Part of a small language model's weights: LayerNorm before each block.
Each number is 500 + 50 x the weight over its row's rms, rounded and kept within 0 to 999. Layers, rows and columns count from 0. Numbers have three digits each. The size before them is the row's rms in percent of the matrix's.

# layer 10 attention output, 128x256, rms 0.123, rows 0-108, columns 0-127
064:481532481499508509485488503504480495481505506508528538486503508514495544487507501502492498536464496488497465505502485486510516534514515491483487493509515497503537455524488508498500555527556501601489478581492600435554394628571460407362626390417430566498532495503396498533325345447465398538451495482525516493431519512513536516466452483490530450499457488448476476441541465506540471494492
081:436514471493511523448517461461468549500539430535462489437470541474516513541478486507477486500537482495477511491527519498485522478512523491490468499527483523517465432481509481509510479522505520440377606520555585547506457569540478475502580408562585487603436438509422594462494540490463498386511425512567442541541437467407480429507543527388462441431455523384479423419455512529465530503427
056:565491540474469473530485525520498427563480531476531541539523459557470478477515499466566517520504500539448510512452479471509488486520455467511448491486410454559472519465495461529526466478457493529379522537521636516547497514568481452436523493573637546556424354494377502442410399520449470515478556540516461527573458527512439475528483508482497513490507537510487478566451454504467506539478
066:550483563484469468536498511487516417522478526483495491549514470512486461464486523490529504508523544549512500464463473520504490498481454522518473526470503512467560465510490522479458553472538462611574497473404530421444565433506570440494414458484445435410503606422455433613512445511618502551481433516510491465395500556506517522450452469514524399558512464490465481488588424535552473520485
081:440502413502520552445501491500529549500501523523526514445462511492513542520531462506513497494523473515530481484523516508488496483498522495501508478497520501506524552462520474506525520505510512541522380398483570549576484414404614550613451349561379409467584688476548584516518565605536574407501541489452473475542521489565544452523540529507500548447519490532524531500469562508495486505523
067:513548501473519505513501511529469517482498512467494512518517493521488525482522509502471509530467466521478485501516513532509506457526528475468476467525492517522470484484536486523511491547515532509493459600409571336506594575515504399353422412429422510530261581569438443689555384369497313545492496496546540507468511504479509543486493471514488463522450502518468475480528480510519528482499
075:385510379469549579422472476508518595420520471558501505406450561438503551538519450522442477543532485491504524500537524528465523494521516488488526494547508550511458507485513480516517485488489508506471576494496501508470476519536487490466570531508559502499453394498487492486498522447504502525586452512516500489568471441419488443483617553439457526409528505419518424439407583501468495465423
172:398478405481499582393479417435553580480561446609446457395408612399562477552453547563498456481586425468464563512597587501425588444580578430419456419539448513574458437438582430572572474561477580482477500525538529510507489529478468522485524499505522513534523473522517535489513518517474509479460454498569498519456499417489497493467539499439532431490453544434504453404534524448483519476431
067:476496456501499538453507469480499550472527467534472490465459549445524496524492525529475491482524477485510493541508499474511515511523516481465485478449499463499514465517490506533522501527495530321591535527604383567457344547498474549548645629418507525527746411500561539342482595629398570452485426520517502539474447466444494529500532538443501474489469482453504437472519510496501527515492
085:564452529510375516491526476439547507539507486553492459509442532448533384514450592520545462425591470486515480487508507499522509501525523467473496487500475479524482487518468483529535534528513525606623586392402375477362530382549612470538509615530484426332572520361472391487428532446659594607457458551566483550497473465465443522497532501421539449514451588484490454484526454455457564522442
108:501511517506480486512515500493476511489505471492488503508499497493498489516508514482492509492506484506500501489502497488511502498502515491485490498482479485498498485518477510509520506520495511600428431426572572630665636386312406703632313507644574473520611490648662637399602626456527641363470538484506506499492526502520503529508457483532521540543478503555508549551529476470499513505534
088:469509491520550516475543464459451496465550456513464467455522514510549492532459500548427474494485477482448523554525538497485536480534518472457472463514471510547452460467536467519506441519474528543430577519566572519556450551505446525457576426523574500562492417566460596448448506403469494420491406504544482540487446454441485453482544491432488424414460506385483425375477542521465536495433
123:479493473508502536453516470451535518479547453526475461450473537477557498545490513538503467461536467500488549487552555507456556439529533476465490465513482506530457436460551464534538491542498528503468480587523608456592576538389386564418417448475567503608408476677575575547637485339462453450484447559520489511480441463479488451499511535454536453435476508432482410436505542496479503523436
065:525480539544467450524523504478492472513476473505493483514508497489513463481480515486506498492531515480469530464488499460483518486520488505500489511537480473499486420504480499506500519533519482413481564485516429558471305545618481439554672538507493571468490467446440447408387456537471521539480529508505496500492521513511506511511514498498546496551494514515508506512497484496520468497503
097:519509501480498476511496511506490481525488514496498506515508488506487499480501504490514508517502498516509486500490480483522491530497492496501488515451508476485544485517470506503498514506512503618691528405337348369388713341523596434462343624515460386332461528380475324630501483447676521626462522495517498502452510504511495533495480479510525487514488509525512492519541480481511515511510
084:519534474472494508502479525518501525535478542493529531506486484499490523480529487480539509527503508509475474540487494495517480500493509504500510495525513495508475479494500497489482498517530478596458541614420552331483620596574467372297465421406478523524283516537364450677447341337529282547502493515545498514500482525493499482512514470487487467467464501465454466503464493522494524521429
106:498475521483510486495507502511490492495517480506477479494529491521488511504497466492494496522483518534476483497482486486522473498475481514512498509496505498498523527494499502479471499488519476608438620315355423496370487374684702393640551504596470388282421580304356411525385568517732568591526514478475491494554519504507497487521490522483465529516532496511529520515486501505504446486508
073:520499545528495474535561509499447437522508465476465463523549458549513471519477484485485468450512487578456524490502519531459485461509497491492444484508492549525528553420540458489495470479524499462418511431522602545456280521583620453596665311508451471516458566413436571457442535588503529458467442582569415566525446523478448458534550540404481411420446564455443423486501479484416561582392
049:543510513494440495514500513495518471532464539485526492527477476472499461466512542497522472479564494538520497449478462493478475500510474485505479511523496485526500538467471507485527540500534474481706456568468398419501611492425503476370422577417410485478584501495513462531474477562478450508429522531552445550431474542515477478506533453457554436490426537511498464487534443467470559544447
106:498506518546467530463561448432487480514553473570456424472477551463562409530415544581488433425562454541424564536540550510440534424554540446458434439488417492570497494419559453555570461537460550470401391476557619602616535459405472587598406419588513489562519566585585596472632563593453549397461423588559468564473436468444423489489474485443506381473447566467424438501565457444481560552436
129:456502498509559497501503495527484498466518468469486510470531480516479548532517428465459517500461483487512529492526530499471528485516518483492511486512500495518476500477528468522525479496467519343490399423588442672540455416410503596700494612601519544477697470480648546330572661759449684459473527510506477503532474472541486419514557538480506529438493519463506486474472553462449507517466
076:508521480530495520486578487473459502499531490499482465474488476504540481538475491522463447465520485513455546561507518512457505463531497472488462477509449490533475484437543470529527444498464512590508632534506475462507574526539419508394482531501604461543446367554442511510511455303515462463460474511551476542488480503474456490516476456466488452500444513527468505508515475490478557532499
129:489518482528510527490514489476484510491527476502506497476495503512502507533508498502481480494488491481490515496509514500503505494515504485483492481521470491527450482497508480521502482521488499655609616348404430493457685302456569564544355589629639294416504425473505470506558642357670642466486526484529511518504501483504502499511522485490513534499491521495502489475492518486480528505481
066:477523464513493517489531482477507501456512499504491486485473493515504498507480508524479468494508496508499544509534538536456524419523508490486472472509467533525479504449564478526523460517453493405372511626601623478594605585461359537406412498500640544705302390667540564574683518405394422437501523483515505496485514493500538481480546505494513515484491459512537486477504526495501480472500
497:548497543448533439591420602608531464524421570402586590581576402587409586430604431402548589570411606513556431487404406497572415575409391600595570600486575499410556568577415596408397538413527390496497499508501498499500496509502495499503502502492502509501500501504508498499500497495498497508580587427402554417551574582559547549503450495611448612540600422611553609604444522559560421442619
119:526479464429495481539403566552562532536425559469570586545485477501441549441579489426574561566486547466565425538420408494592419594439441557550598552494545479453495548583399569460458521455488464507515537572504411448479608525538399492424435654450558556505448399552505427540543453394498433566586587432409579399538567505556557559488496514636479624538602428595556612589434558542565439427612
111:617501595532401451544518525481511471558457553503529507582497496495489417446467584507569501459519519526490486498464459497508482517502472503510482530466508479477550470534468526483482545496540483492672519468394430410389331515603638339455654447420387469403519552331370383531332405562517481599473487529530501513456514539504488581504405434521542437604466524549467501554585393495534525510531
076:495503455472541474495473512529501517527501525487500541492510492502472552478536463483536535545472489528497491508495504471524480489485515515493521495444512478498530514504508511500506509485513525709406494529423640436601675479458445504423343377533484465517343575607459515626485403233578374481501534469460481480536528505525517474498455509534494532508528489495493541526484506516520475497533
068:487501465465538501490466522534524549529491514526503516497506531475485541472523481501531533541480492455537466486507486497537482555472524526507572504465536497488518534550478514484492490471493520511524634456504404513475642423498465546489417640587658453507482351524488471458533599411514561478555517464419542460590486420524517482510490543505436588445568443470563531477426623540497442446532
102:474493435518424565433522458438527594478524473586477456453401583401574431526447595564494435441599440411495527501582555528458587493566574443422480447538473545542452397518513467550559503583488570451502515509529494516470385555521518466481615483476489523519544484457473507486457487575447508491468382552572550541407464400399446552440539501414551401530432551417479415388563496442492571478420
077:531511517518464516488535492476497488522528504516488476498501503515522458515465528518509458464505493478482513551499514493508505500505493500488478468470456476527480535483523492508495462486467511610384392441618663650714549418297441682610317373646524473584550566617601665435534529523482570296488516500512515499504525531519495547509493467529488523511495495556490535529520481495492518503549
082:460508436507537555465497489511473562421519486477520533442462502474500535550520469476417476506495494471487512509528520504493533482518496479494484491543484494517434482492522475539513484532496507371485619619594438466417418616661422452403615605399605569601401336483474436491538446424424424584515480524548512523488459514444486484517548504475475477437471522466484436451470524511461549503468
064:518518496482455525489527501477502505486523515521502489504484527499525454504470557536492468491504491475505490504472480488540476543500501492483508503509476475496476499523483496514515499499483517617465436500497555525596734396392427601498276580597550463488519506601551497545587548450563515449490523444462554457440544551541537569460480453583502561529523424554545568522540482513554469460575
094:471514490523486510485537476471485493461519470517475466486496499501529486527474504527454459481513487525479541469521540507457529451519518484484470481512491500515484427459547467515509497518509513556466496496510518545543517503462466558530462488529523500497547514541528555470508523478516531454473431531548477530435451516470498481482520487449516371465455522414473428439542474505491534528403
077:503506541496479491500532484490488491531528487524471453500505515493492461500462501527529491482502478483497454568472482493567455559480524501495520487455485484508533587539455497505512474501466520543445583417439530489440467455585614445534548458548535443454397489420398465499436508479565517523515513506455486516576499466498456477519455499492471543547548473517526544536470508513495484503530
111:563489601532468473526552478477457453527513492507455465545529501505497432517450546516501501452503459499480519529523522515478524471529537470457464480426464492515528507489506493533549468539470536469562317442482525569585498422365576524618404487532375526416691672461570508453461509767493575474454483554508498529469482504519483555525425480490525457552470527513473501530584424459494523531509
091:467527481514519525486530484488489490479535462511474480477513502510561505527480491523463466480515487512500521483524517519471528486507513492497468497490505513504511476462528482494507500500496511324525497647626489527502286684513375483420692520398549662631575362534523555397481451585307472497494471520545457553494459469451458474492509501428486458438466538444486447431490499502460553519446
065:479486500516508499495511476481482524486505470475501486490492506494478492535497486477463491486477496497468530520513519508482515476513511472488479495506456506531462512490502480529524465512460511488489475469587533577519481418457474565565473606565638526516568349488574501379527524603458612513475525536523502544485495471545480480532558511486532499488467555476514501477526498448451530495450
088:447486491507545482511499506530499497473499479480474495490533483511489531509520439494462517506476496541518528491505507488481498500491512500509489514408499478484582515487515498496514505470487512440483467525539479543515576492473453536504443566523522539534543481532562516473590544561451528486510535464439497461524534502545528515499466507558481537519549473552537574544504510489524458488561
101:466506527499560506485525464481458454501542460526470468472527502526512517541470462531468475501487487519468516492524529476488507473509516488483487474501483484521490531466535481514521471503507518572319414451591692644675504458373473652647422345617507475554579606605570685402519578511508559309481493524492450534520469471478470461524474510459492456473491570479466478481506475502447542534478
076:484520477526485521466521462464491516465532461529475481454465533464535482552481510519454465468540493464520528514531514506484542493525494479487485500503477485511466440498511486539532498520477509329638470595545326504476615527443356539452447778442554579543669361563615444463622568627387551527466496505537503514464472453497502460490525498479540489470459495462519469464528512464474541499478
071:498515489510519512493485505523496492492487530490525522496500483504512535473515481491506514529474503539495495467516529527481506473492518502510497508535546531491516454485519491475486539512568497604600526521366488320418531529590593347311500400422379467439266579391363362699408312355563332637504498488531486497486531566506523506490479454507497470505472476497474516508503449522528493494493
094:447500446555520514469566460466464536488538438513463460430466521454547479562471472522473474430553456472480565500542540531432554435529551475470477464490455524532501475456533472532562460513452551418493467550589479571560617473404362611524381639562633525597541376623616530448695613535426581443437483552530454563538411434516458432561537544432527511426434540439472455458488539441428539577435
097:507482476480486514478460495504529557526478545511520525487463544466485508471503522503541526523506502481538471445534508525491521511496542501501506513519564529466533454526487521487505564529575505638721505475345360303352582481547605372374461525399353447367423605376454326707456381437613422656466508484515536499475523490528518532498482493510517494515464501516485524504522516487512513497513
074:467530474480525504491479516513511532487484512510524530496495528504477516486503481475507518519476487484512484498522495515525497507494514493499530519523511517485460507541478502520504503509495524312450417517614569597563318556436500539606614415500454550588613537520555604398512563689366556392496482525514508497508486487479514458492556524477488518440503472469498487468474536530487509507491
098:559497554493494462566473529560484465523439554417545542569520430555410522454552483441513546554442554484519431522440438500570433557443451555547556564518535509447480546594399574448437496464477434599485492513448539465529481518514506478449485436483448520465429543511451474525400397380532423519518583445477558445480592600566559565517466444646512594605530430626525619625504471523556459451618
081:437521409483513564429477464452546559478541475565489511431470560461588531534503523558504469494536478477486534528513506489494524501532500473458474475500428500535469480479510494549546452507432510537495442476539532589601646432334370645556317560634578503559594441637638584445644607512467599396473459517542517535476473468443487518460525506459537467504469516463503442467523516477499535498479
076:402510455505536561436529434474474540488573428570419448417473564470533493579446476527465444469555451481463503567553537467486522490534546457450478458471473458546481526483539451533520469533466545444563479432522433543446360481534586472591636499498410473439695547396510500412399568679501589493454491547537496532485467446480480498490541528472511456470460531467501463460522512480477552513482
116:449504463486524531465512479482507522456526467523478486452489521477517496531491506531439470512507485476507512498514500501508500511510501484479521489548480498523432523495502477517507462492449516505500497390531461624554549385424496606643442593633563466461686454512572562368511644597519653398499514501510498504502478457510512461497582533483504520423490504477524478438463568480455518506463
070:411497483566584475487527455493458501443545396475433471447524484483517568572523399475437496490473462458504555492543544519456566446536546455465505462517469521536444440465533445549544461547467560392532412601561493530564555555384390545436436537496496577602530476594611529514603471552361487462422439568547488552472408415475464409492550518427550461464445537374494429376510536447423556580385
095:475505502548463516471543467460465518495524464537465461474457532465526451527464542524476454467545468465475549476544541531448566445546539452475466475553443526535430406486518463550538491571492538647531595465377533389414544450581582391395505491520549431410389466417351410569401402388627460587460484557549501534492472476479454473511526495445546450509468581452476463465518488468466540521426
115:514493535541419496494542462439503479499534456562453434492489545469565411527446576557480448447550465474486533471550557503457552470538540453455427472528458504529483450468536454541533502548503526539524560362412435496374475383603675428585545493555457403357450580316421403513458531540629570587443424561544488551432441504457453507483509494419530405530455527418477409445574447460478527539413
069:466515505502560474517504495508463477453512475449484507494533474521479544540522445469438526523457506543486532472484515529477509456522494488513457502483463520503513483474509496513508491504505485377440490615540469476506514574520439487455485560410505595562385457554526486515600467520434423545484447529530493531496452489495505476528503496458484431457455477440467457466518489502477512514450
111:429489440505549566427520441461494525480559454542460464430478553470550510556464493550465457476510463468495566498571566513447570455548539458455486442509449509554444462447566441551553448520440548371375475544593572569539462551496479526541536479510557538602469492529521585476570548596417489449491427558557474536488429407418462440469575538420535454403478517389486409392495550485457524505405
053:601486581549367485521542473442484468559490504544478417552459516472487378457431618536532432425592484467501513517471489484502500507506517483491442461467469486507528512472482512495538486521491507553432507408493531517475512425540623482561465420523450389445469619394415531567440534567609500459493473553520520528399492546473471561479495440525491389569473489550463462533573436509533524526495
082:538503499470534453555446561566518512496445547421555575546516464502439555443578481437526591556444536482541469536449438479548456566450448542537552550457531452457545546564425565466480486457442462610555413507503513517587609440423435572477344573550547511464551472552557467492518470436515521518537582453446557450519545527560516558500491499611494629535551451584552616577470538499533449446599
113:573478536486488438574469575545509471509429552423564571582535443528462531451560500435534563522460525514521492480469471494515481525490471520524505541490543511448534473525483534475472534480548467382467427628509477446464502622540466427443530521374389616530487571481501445560510432619417365555502545460486518463492563531553544565512460491574507548575503477581501581560527475487535491477600
076:559450524519429515486518481461555494545511504528491467503477522476543425498456570537544469424552485493474505539534521476479538483539514476471457472502469484524511451485530489519519514539501513362521435547544456518528435555477490508538506499446402543538519588526545516523539486606427458472458402568560528549426461535429426573477473456461536409547428509528472448505580414467515545523496
130:505504496507491473512480521516518504509480517487520523500507491506486514484518486474516513519495525508515458496463469485533469535475467520533502528475527473467550522517474525463463552477551467557703640456382324390325432467672652352414609568407436427345458482280350326554318395422618452647518503485492475501500493516481512495502504477497495487494491486491503488498486477542507498492497
068:528508537503464504497531488484463470521508518525501479519488507511503458502460523524505469468509504517492534517519511500489505491492504509487504493494481487517464498472527479513506465485469507614370487502558625580626625460408376637516388479599653467588493426666566596458595552340486543407518517518497488475497520522537512479494456461505504480516512502497483509518520454493522500497477
108:557495529467461485525460548529541493572452570508545528550493504506475483436504527480587519502509527463524461573468457471551482545479460525508541513439495443486520537564446540497478496482453484461381338536590626577674451549407447562555455345520426556610505637609554602511511455564401452382538523505454559471528545495511482566502453490558512564583550467580533568585484498512560484458621
081:398492396505511556434509462462537555426547417539479462419465539459571522559507481530455457480533485476515512432556541484471531468506519486484528483566518513519444501471531463510507513512524525469356546514528583525500307616578523486541694353443447508525525567512432597456424524478511468450516483527509493518522448424463503423514619582451505518400499516404505440422427596502473488509406
061:544509527464517551483459533531541511495485546465557512533498496537482526463527513531523519516443504465525455556466478481547479569494479504514540530483520463474500517538467513507482501498493484546609528390490391533448519377501589550567481566542505402411567505428543470462517566498587597505499522480492558501466548545520471564488479478504495577578523504566532537503509497475515510463566
127:478504485498535471515488517514486487503494494474506530501525475518494524508525456459503509502497521528505515500488497503498491504476485512517499505489502508495506523482509509481489482477479485309410517694676589536548320710552352491381688463389554664700503357579486584410483409527266398460484484551506471512511460498476470456504494518487495474458492513467460469493486502502482524538478
070:504491507490454509491472501507528523526485528533511484515482533485497469468489540503529502512534465472494486493513516503512506521511540481482469466539474523525490535504494468524536499531499533497518447451453497485450465468519613460531520457483392480450458612390473464548443462578526474535530472528509514523521489527463466491495553505452471493488514523485488478492461519509474506495442
140:463494461537444563426556431404511522489558434591438419441432580430589415553424581585475418423603446478483546488572562508440573456561559449443447453522462514539473441459554439564561494560504545380614509494527415518433421511481517511514583558477486508507608456464558499452542567619435577498444413563546460550462429463460472465486552516392526416443440536423472393409542509477453553558417
080:464517456480539509488462520516493527470496496513528534473488525491486566506534479489474509559490510466517479506480481501541466539483488507500549491530512512493449515518478506497480479496473494529523705438437381439410618428601523479496474629523665387479405332489436443499551586308601526522513539469480516501538516455506507481513541537494486547488523514508535509503451551491478499478495
074:491509512478520537469508481493507490483540488526485486493510514510532509524474509538490492513506498507451515527511521505474526506523496478493460494522484533523518516479512478495499469506498500512424442558564601541565303638518444481454654327471448625563485515516502605457415379530385454473502367516536501525420466509434458538454505481427502402498509496455497425434542443500495501506443
079:426512431512534516451533467497463548495523469521469495433476529471503527534507469502477496507518504500517493481523517527502497501468516524500533487519523553502485543485518500466495466472481507592340455496560718565632514485432483568506441340571539491587415553584485632492488460430476473378512508523506488501515480446488469413500579532471507481429498515429475466448450546493467519502413
056:598475600470408463535507516481545454557486535519507469578522531479527400437440635555570507474504494497488447454481459490562483538512498491475461516443480480494555506572436515503514571563575501503436425479528475538514566470509522511572455577518478522457540538465524485502501528617524529501480473432473547502369563517529543662449423412501483485583503438552537541473613421526562438442563
090:520501528504502491514508498514490482536484533488507493527507483526459497470488485492532504510481489489473483536492496505510490503501508499500501489511492501513489503510496493507496495513488516652498638456402574387447511487622612382389542369518541374479302500421306456596380403261590425524506510511522523501529518487482477499491492482492508488554500528493479492518489497503519507480490
076:485473475481450542461495467454542515528511483559475481478463562451529448518468557532542470460562469473473544508544539504471547491542523470447473448535456514544467460465519486535532498532494513386318361555620649583625466559391458547568486379507463570611503621581572619504583526659403459397491425557536521496468484438461502520469541530447537444504504488450511415447543506498511489506444
079:470472441470491545453473485489567569485505512523510503463445544452509513512543507515512504504501475500496511467511489490486510490520524492496504490551499485497473462516479504530540525529519513528574505471478393475436623422471496525530415695504522486404648453464543422468516563554579574553512521477496518487510485475535549477513539531488490528472489491482537494475492532522486490486469
073:460503465534489544444524470461509542510533480533506463454449534496519499530477492530511462465521494527472527436534544509448523450512519481507494488560505523524451492461543457493493499501534509588531601420480530480486442475511545495491561432522556407486510451490446561450435521407553560451475487536525439538542475511501486409517517484451542445460466545443465450472490461504458544548415
077:455502438475506517455470500502503556470491507531521531470455524456484526502515510500486498541516499500545483465493478496511481499484497519511545516497540498482475516533470515481498526489523496591509578358427472496417349436579677448616652418511423408348579579345408485453320554511647577509522518491490501466534537445504537489494553529505551535472501517475505488468475548501509499467494
076:412499411488571553445477475502508557447522485501499505455474517503492567527532457512468525538459499516500486462505522515494498471489519502517523501521524537489477508520506500489491523521532493610542411366458618541573326438374622536604548286555374424418611657474514610433386510521566592413526542445487505454525549500525556463499550502521515557474527489517529523484473544522511471472507
059:455468461539536529450528460467502541501543447530458473444495555434549508545479495543482484448517471494485552448551515505449549466541549478478454493494455493530505445474519472548549508538483532403516451543549379557516661465425379562528352708527558579488564449569637459480666571624472551525452436532543517523439452438503491479482538510439521458441453505414494452400549545493472514528423
089:530475514518448507497529478469499523508510472522467452488478533445510450505468555524504475471536490479492503490523511481498533494520531481489486482512488472509481473515487504512516517534484509678440408330444625598587395382406643563689448285635404406388575731448511581482416528515643601414465483554555530533482473465502455505503522527469541471497464564493493486471545478427462527527452
081:568523560520467483504548483458482470518524496548474452531497531484549441482431569566510468470530503530475499521501509521484501490506491494492459492456497492498567531461521500494515497502528490456541537521427410425421485536624531391458566553455452543447426511441431396547448447502499423615478455527519488568467502522440447582491403466479506428571471525532456491550561418482534510518543
098:556480509538470498494518507476547473508497530495524490500489485497523468512506519525524487453502467506482573511525528506448537462548522461468445473476432492539486473449532458564557477513455517342529400501574404581530631412378462601591318606553540511554471516547701481532771612668454584500423449577508486525450456535516453480492462441483563471514451479516499450479577472457475526562503
093:569471573515479435551519502511494452546466508467479470556527476502476458457492511498529524472489471476473526499502502494476520491528516479474470472478468493534516463497489486524527519514496532413511472564577491523561550531447402571462445540476521539596444439599582534516622509457393482478503465536499523497472470510480492524496437482528505443542510480495468479539548451491542483505500
091:546491493458493482532448553545534504535434570482566538540505475504476517433533493479555524533476534499552444496457448513545453551459475538558579538504563523460521542556453531455453531462508477416438488525513548457468315610554589440531673351409425493550512612477464562506444511533459461481555550457436533436529553520538525518495480486577477578557571485594541588564464512522533453457564
115:461514472505541525480507487521470510485509504486498497474492491509486531506507479507456494516483476471488509469535532495478521464517534481490487481544501506515467489485530478511516485525498525516430429483610619623655497491336430665583416380607567472618534519641617650439610585484449582345521495501510501511477487499489497489507563524469473497455494514487516482455477523516474511490453
107:426529460532507533457566448473448512485543440531436445439479521467532474561457486532448454454547468514465548507533541518438543439542531469475455467490458509526489474447545462532545467524486525403425502576578552540514367606538431492463644485453505603572582430530485564405452482586381488485457434594554456574528409471462430438523551535390480380415425562389429411447488500463432576565390
095:491495515534465511472556439433491489477548447557433434474484545462555441536436552572455456444544483497460539491529532506466538465537528469448457462495474526535516439480524484518514482532497516532284455472528666585604501483438453576602456392596555512559465544615544634469577558490500532397493415548538483535448462459416475503472489506445518390512468527444452444449543457507496514513442
083:498476482480475500490493485491517521530495509538485487515495525476525482476475525531524488481524482459500491529533517498515521501504525502468501476491494509498495487517495506511508499510482525571485431432455478483561790376387500583571226521596471411480420641574581500652665577462587503439539502457485534434481575511483531552451492488552511511538524470530508545508516504512568469432533
119:529503527525460507494538466440490467519525468543458458492492533470546421516432563545501463449553493467483524533512513502491535487518497488475469482458449496515519463503500506526522477512460508422399415567631615586635438564403396590532464397520515570640501534625565619458567495558385493366484418555521513529476458508459471517484453502466500437498483506463469456485535474495499509516500
080:549472522524454496501500486460530487522490509502503491504499500494541457502483545506525485456535459484473542466533536493460550463551544441459455461530464505544476403477523448541539527562522541544539570508454508418460528504551519421411508456474512452500399471461408469559458437397534441513476464551534495509433487533506473526495494475505525418522476522491457452501551454487502516554481
070:514496549462487453535455532553489484476441534464520522547507472504431507474539481431486531551495518529502483499442447483514457520503467524540533532506503486485513491540453523490484524479512484540444530443429472500433491462554569486592503495522494467407475555436493462517503580485594551556530498527529505475465511554540517508521485484521471462538514477501489521553538450495515492499481
117:523482501483469498505500511510511481523494492503504498500500496506499482514490507494515482490522481483505487523497491471509498528524509480489500500489488467513495503494488487522511512494512518350629619499506292434334546482629557419466571725428527470468572367375435375492505574625499524588487492523515493513509459453487480510500519515472519496497492512479511494472478509485479516515475
068:411512418509533550437519457475494534443549461529471476433474534466550523537480473545445472507493521545516500473494508503500482504462514521531516510512539515487502517488513494475485497482518499724493573404365471428447523465600595440492525432514422412352463599425382452565354457301675462571487499462489462474509525456530564436494510516499505496448479472452475506448473539496501487520472
084:533479483458438508509422540512587527556452574500565560547467498507478488447529554479592534520501525505524430529442451489569436556457454529531539522466539480471536595541440536463475530457508467529549517487404474405441487504603613383450523472439423482432355567401392394603414404484546409602560565444412514444546573567553550562522498506581472613539578445627542606594465487541557423445590
096:567493548497434490509505496476531472536491523538495472526497531480522433469464570533551497472525495483454506545495512485505506485513496494473489478498478502523504525496506503503510478492489507528269422505588739584693442537410428595561449280570533526644386557674528673485545483454430457347519471509503509493473520524490491556502474481504501472574524507529504503515521461510531476478524
089:431494447466556531468475486499505521477519483504489511460495522499483546532494462501476483523491514528517503447501499497512481488474496520513507516481511498467518521504521507486481514471518508469661633478481333443365681402526504509466421754491641395468548344443523398497602620449577597556519539482467478507535472487478516444508511524499464519434511521471510470476465519543461504496485
082:452499426481516556455459500504566555441517501493534541456465513490528555529531481500485491529486507496536481483502502510491498500506509509521535507590544515493467508502511489484481509499509489313567502589518358441373390613633501385418660628359430614507497422409454373507461431627404417632503501461497509501490494509512526497500562520491507545471492475481545512467455546510497500478491
196:550523617535598405591540539567397342490485505383498509559640376636437556490526376443446547529383597639479510465431471509476435448436387575599476572479537513451564604435548530413403481371527396486520514507503500508483479508509513518502529497471494498509515486487521506472497500509501510510488587497482387521577498583564502424575457478531461516472495524554466543592476446505457516564523
081:435477453512541510466510464485502498458512458503465484461491505494532525527498476524445489499518488501515534462531535487455541457523517475506492486502514487515488453470534461513521518517513526437600611496433382400300416538664611349434685531417478474433471467332383387521409490520535488644509469505515481523475473419443514442482572539439505484436503502419537420387481540514474492497468
078:453534433492515514471497504494480547465516472527507534473487522484536543528522493497478501517499496495522499507533520523492528510506522499489505512513516526486474458498527486502492481517481508595535324457384575477523433479445614436508498364506327515385530681441501478562425415620530460548470516482490475491506514497530498497497505519502527519493483520509504514488507525465491520522517
112:526493531476508480514485503491519486523497518504508492518517510501502495463490515524526528522480503504481453513469469462539460523489497511499522508479524462498551529525476516487485531506540494625577674453341438344380548464701598346390548531473534383396332436400288363594376444279633436622555489449467528489521523488489535546490471504487463517514551459472525502495476494544551417456529
062:442521478519528531482523465474457508446546431505455469458487493490496489573481491491424465504517492540513511462500505532496491468488498500507508492485499515497498519493500509501525503495510516560370458578549624538566308619543431478486668404445469622508589517512454560429377386463453459515482465537514482522522461475506514444522572544443527445424477536389468423454473538476458530522399
057:506480500523408480501520504485520513497486493512505512487471518467532454500503561498508482465550521475486535524451474479485495506513480498514478512531446460515475450488474493514505504525498476372453593507400389435328511505710584313502563615486551536423291436371349338591486496593542428679491422560533521516460456512504472520484537525479520435527503448465518443491545512486527445514442
090:485510488502520494492523501499465488527500501514487482482500501490517491493473497516490473484513483494496524502523525496494508475507516483465480467457472486528508506472526479518516485498483523330436592623640500516536589588483345584437495604487695512693479321656522591440639607409377485388511480521488501507502471484458483487479483484508493489434505486498495479487482508519492501502489
087:455514478497552541471532458483463482468566466514464474457508521505516521554472476534457474498484450513495508491525530476512494483509540473460511447512481473555453559465538464537538464520471542563499511486534550543601569459371405645496422506511579428560615425647587622406553590344510570393456512531544495513514470497496498461513516501497542490428454545464456464492501512466480548537452
085:480514510494529508472537468477462461496555481551456472480524516502529476533429500535481457490509493476505515586521537524500511516486516499479502473506485531540466560469529478506509410483390516592489591401502426542502580399537526557540434535597572413470462460465494508501497545409560544463486464486480444524566464373486472423501509532444475488431491526416511480431465553447410535507465
115:482502493496552487526470517523478503451491477463516536518521463521487545502533474460459525534451537472514477512477468519507486532476466534530516536514522533466515504543470540464458511490499473419521487584538499508443254638542475453455716503393473617504630445465492491408401442602407486558496542471501502486481545523541522512484492482534493518524486496518504555505525492489511499459545
059:494519561502546457527555502535432438507523471481435453526576480547477482505448451524473513484483512547491527536491506495487500461504490505501464504410475491510563514465537494494493475470466482529492432534521606530595621486359433599478352475542548503578530480599583595493578519493449501410510514484493461521560503477502499459517462516471468518486508482486523533525468501491477495492524
077:503469457476486488503456517513556559507467527483521540511481515486503514468544512482549543504483515456573444473493478496550488556468500527520545532529549502447500470561469533472455552511537490605612457523356462341423583507536573375390431485408326516390410613409429350672422343448569353656494523475466552428485535515541558505489499524577521561507507425518510538528504536505548445485562
076:577495572537439480535515502465503450524483505481508477555505485528528440485466561520517490470504532503497520460474486529480503479486449521532475536506498533470521489495481534474479528461516464458332490553636688551594380573469467550478562278482559491680396515569491639494541473471403457374504517546522486503472493536500482540529461476537517484567488532538462504539531440506509517518503
066:502545534542536490518530485499437471496524487486474478504525480521515495501478482519465482503482502523490519506489482526477496478499473503508495506456485505512517499474505520501518472502484490577526569643518521446572627585533302476276449574482614575598421305605432471510462351243414359508533489500507501524515448474450501478512514514489469479418494514439489461489453503545475512485456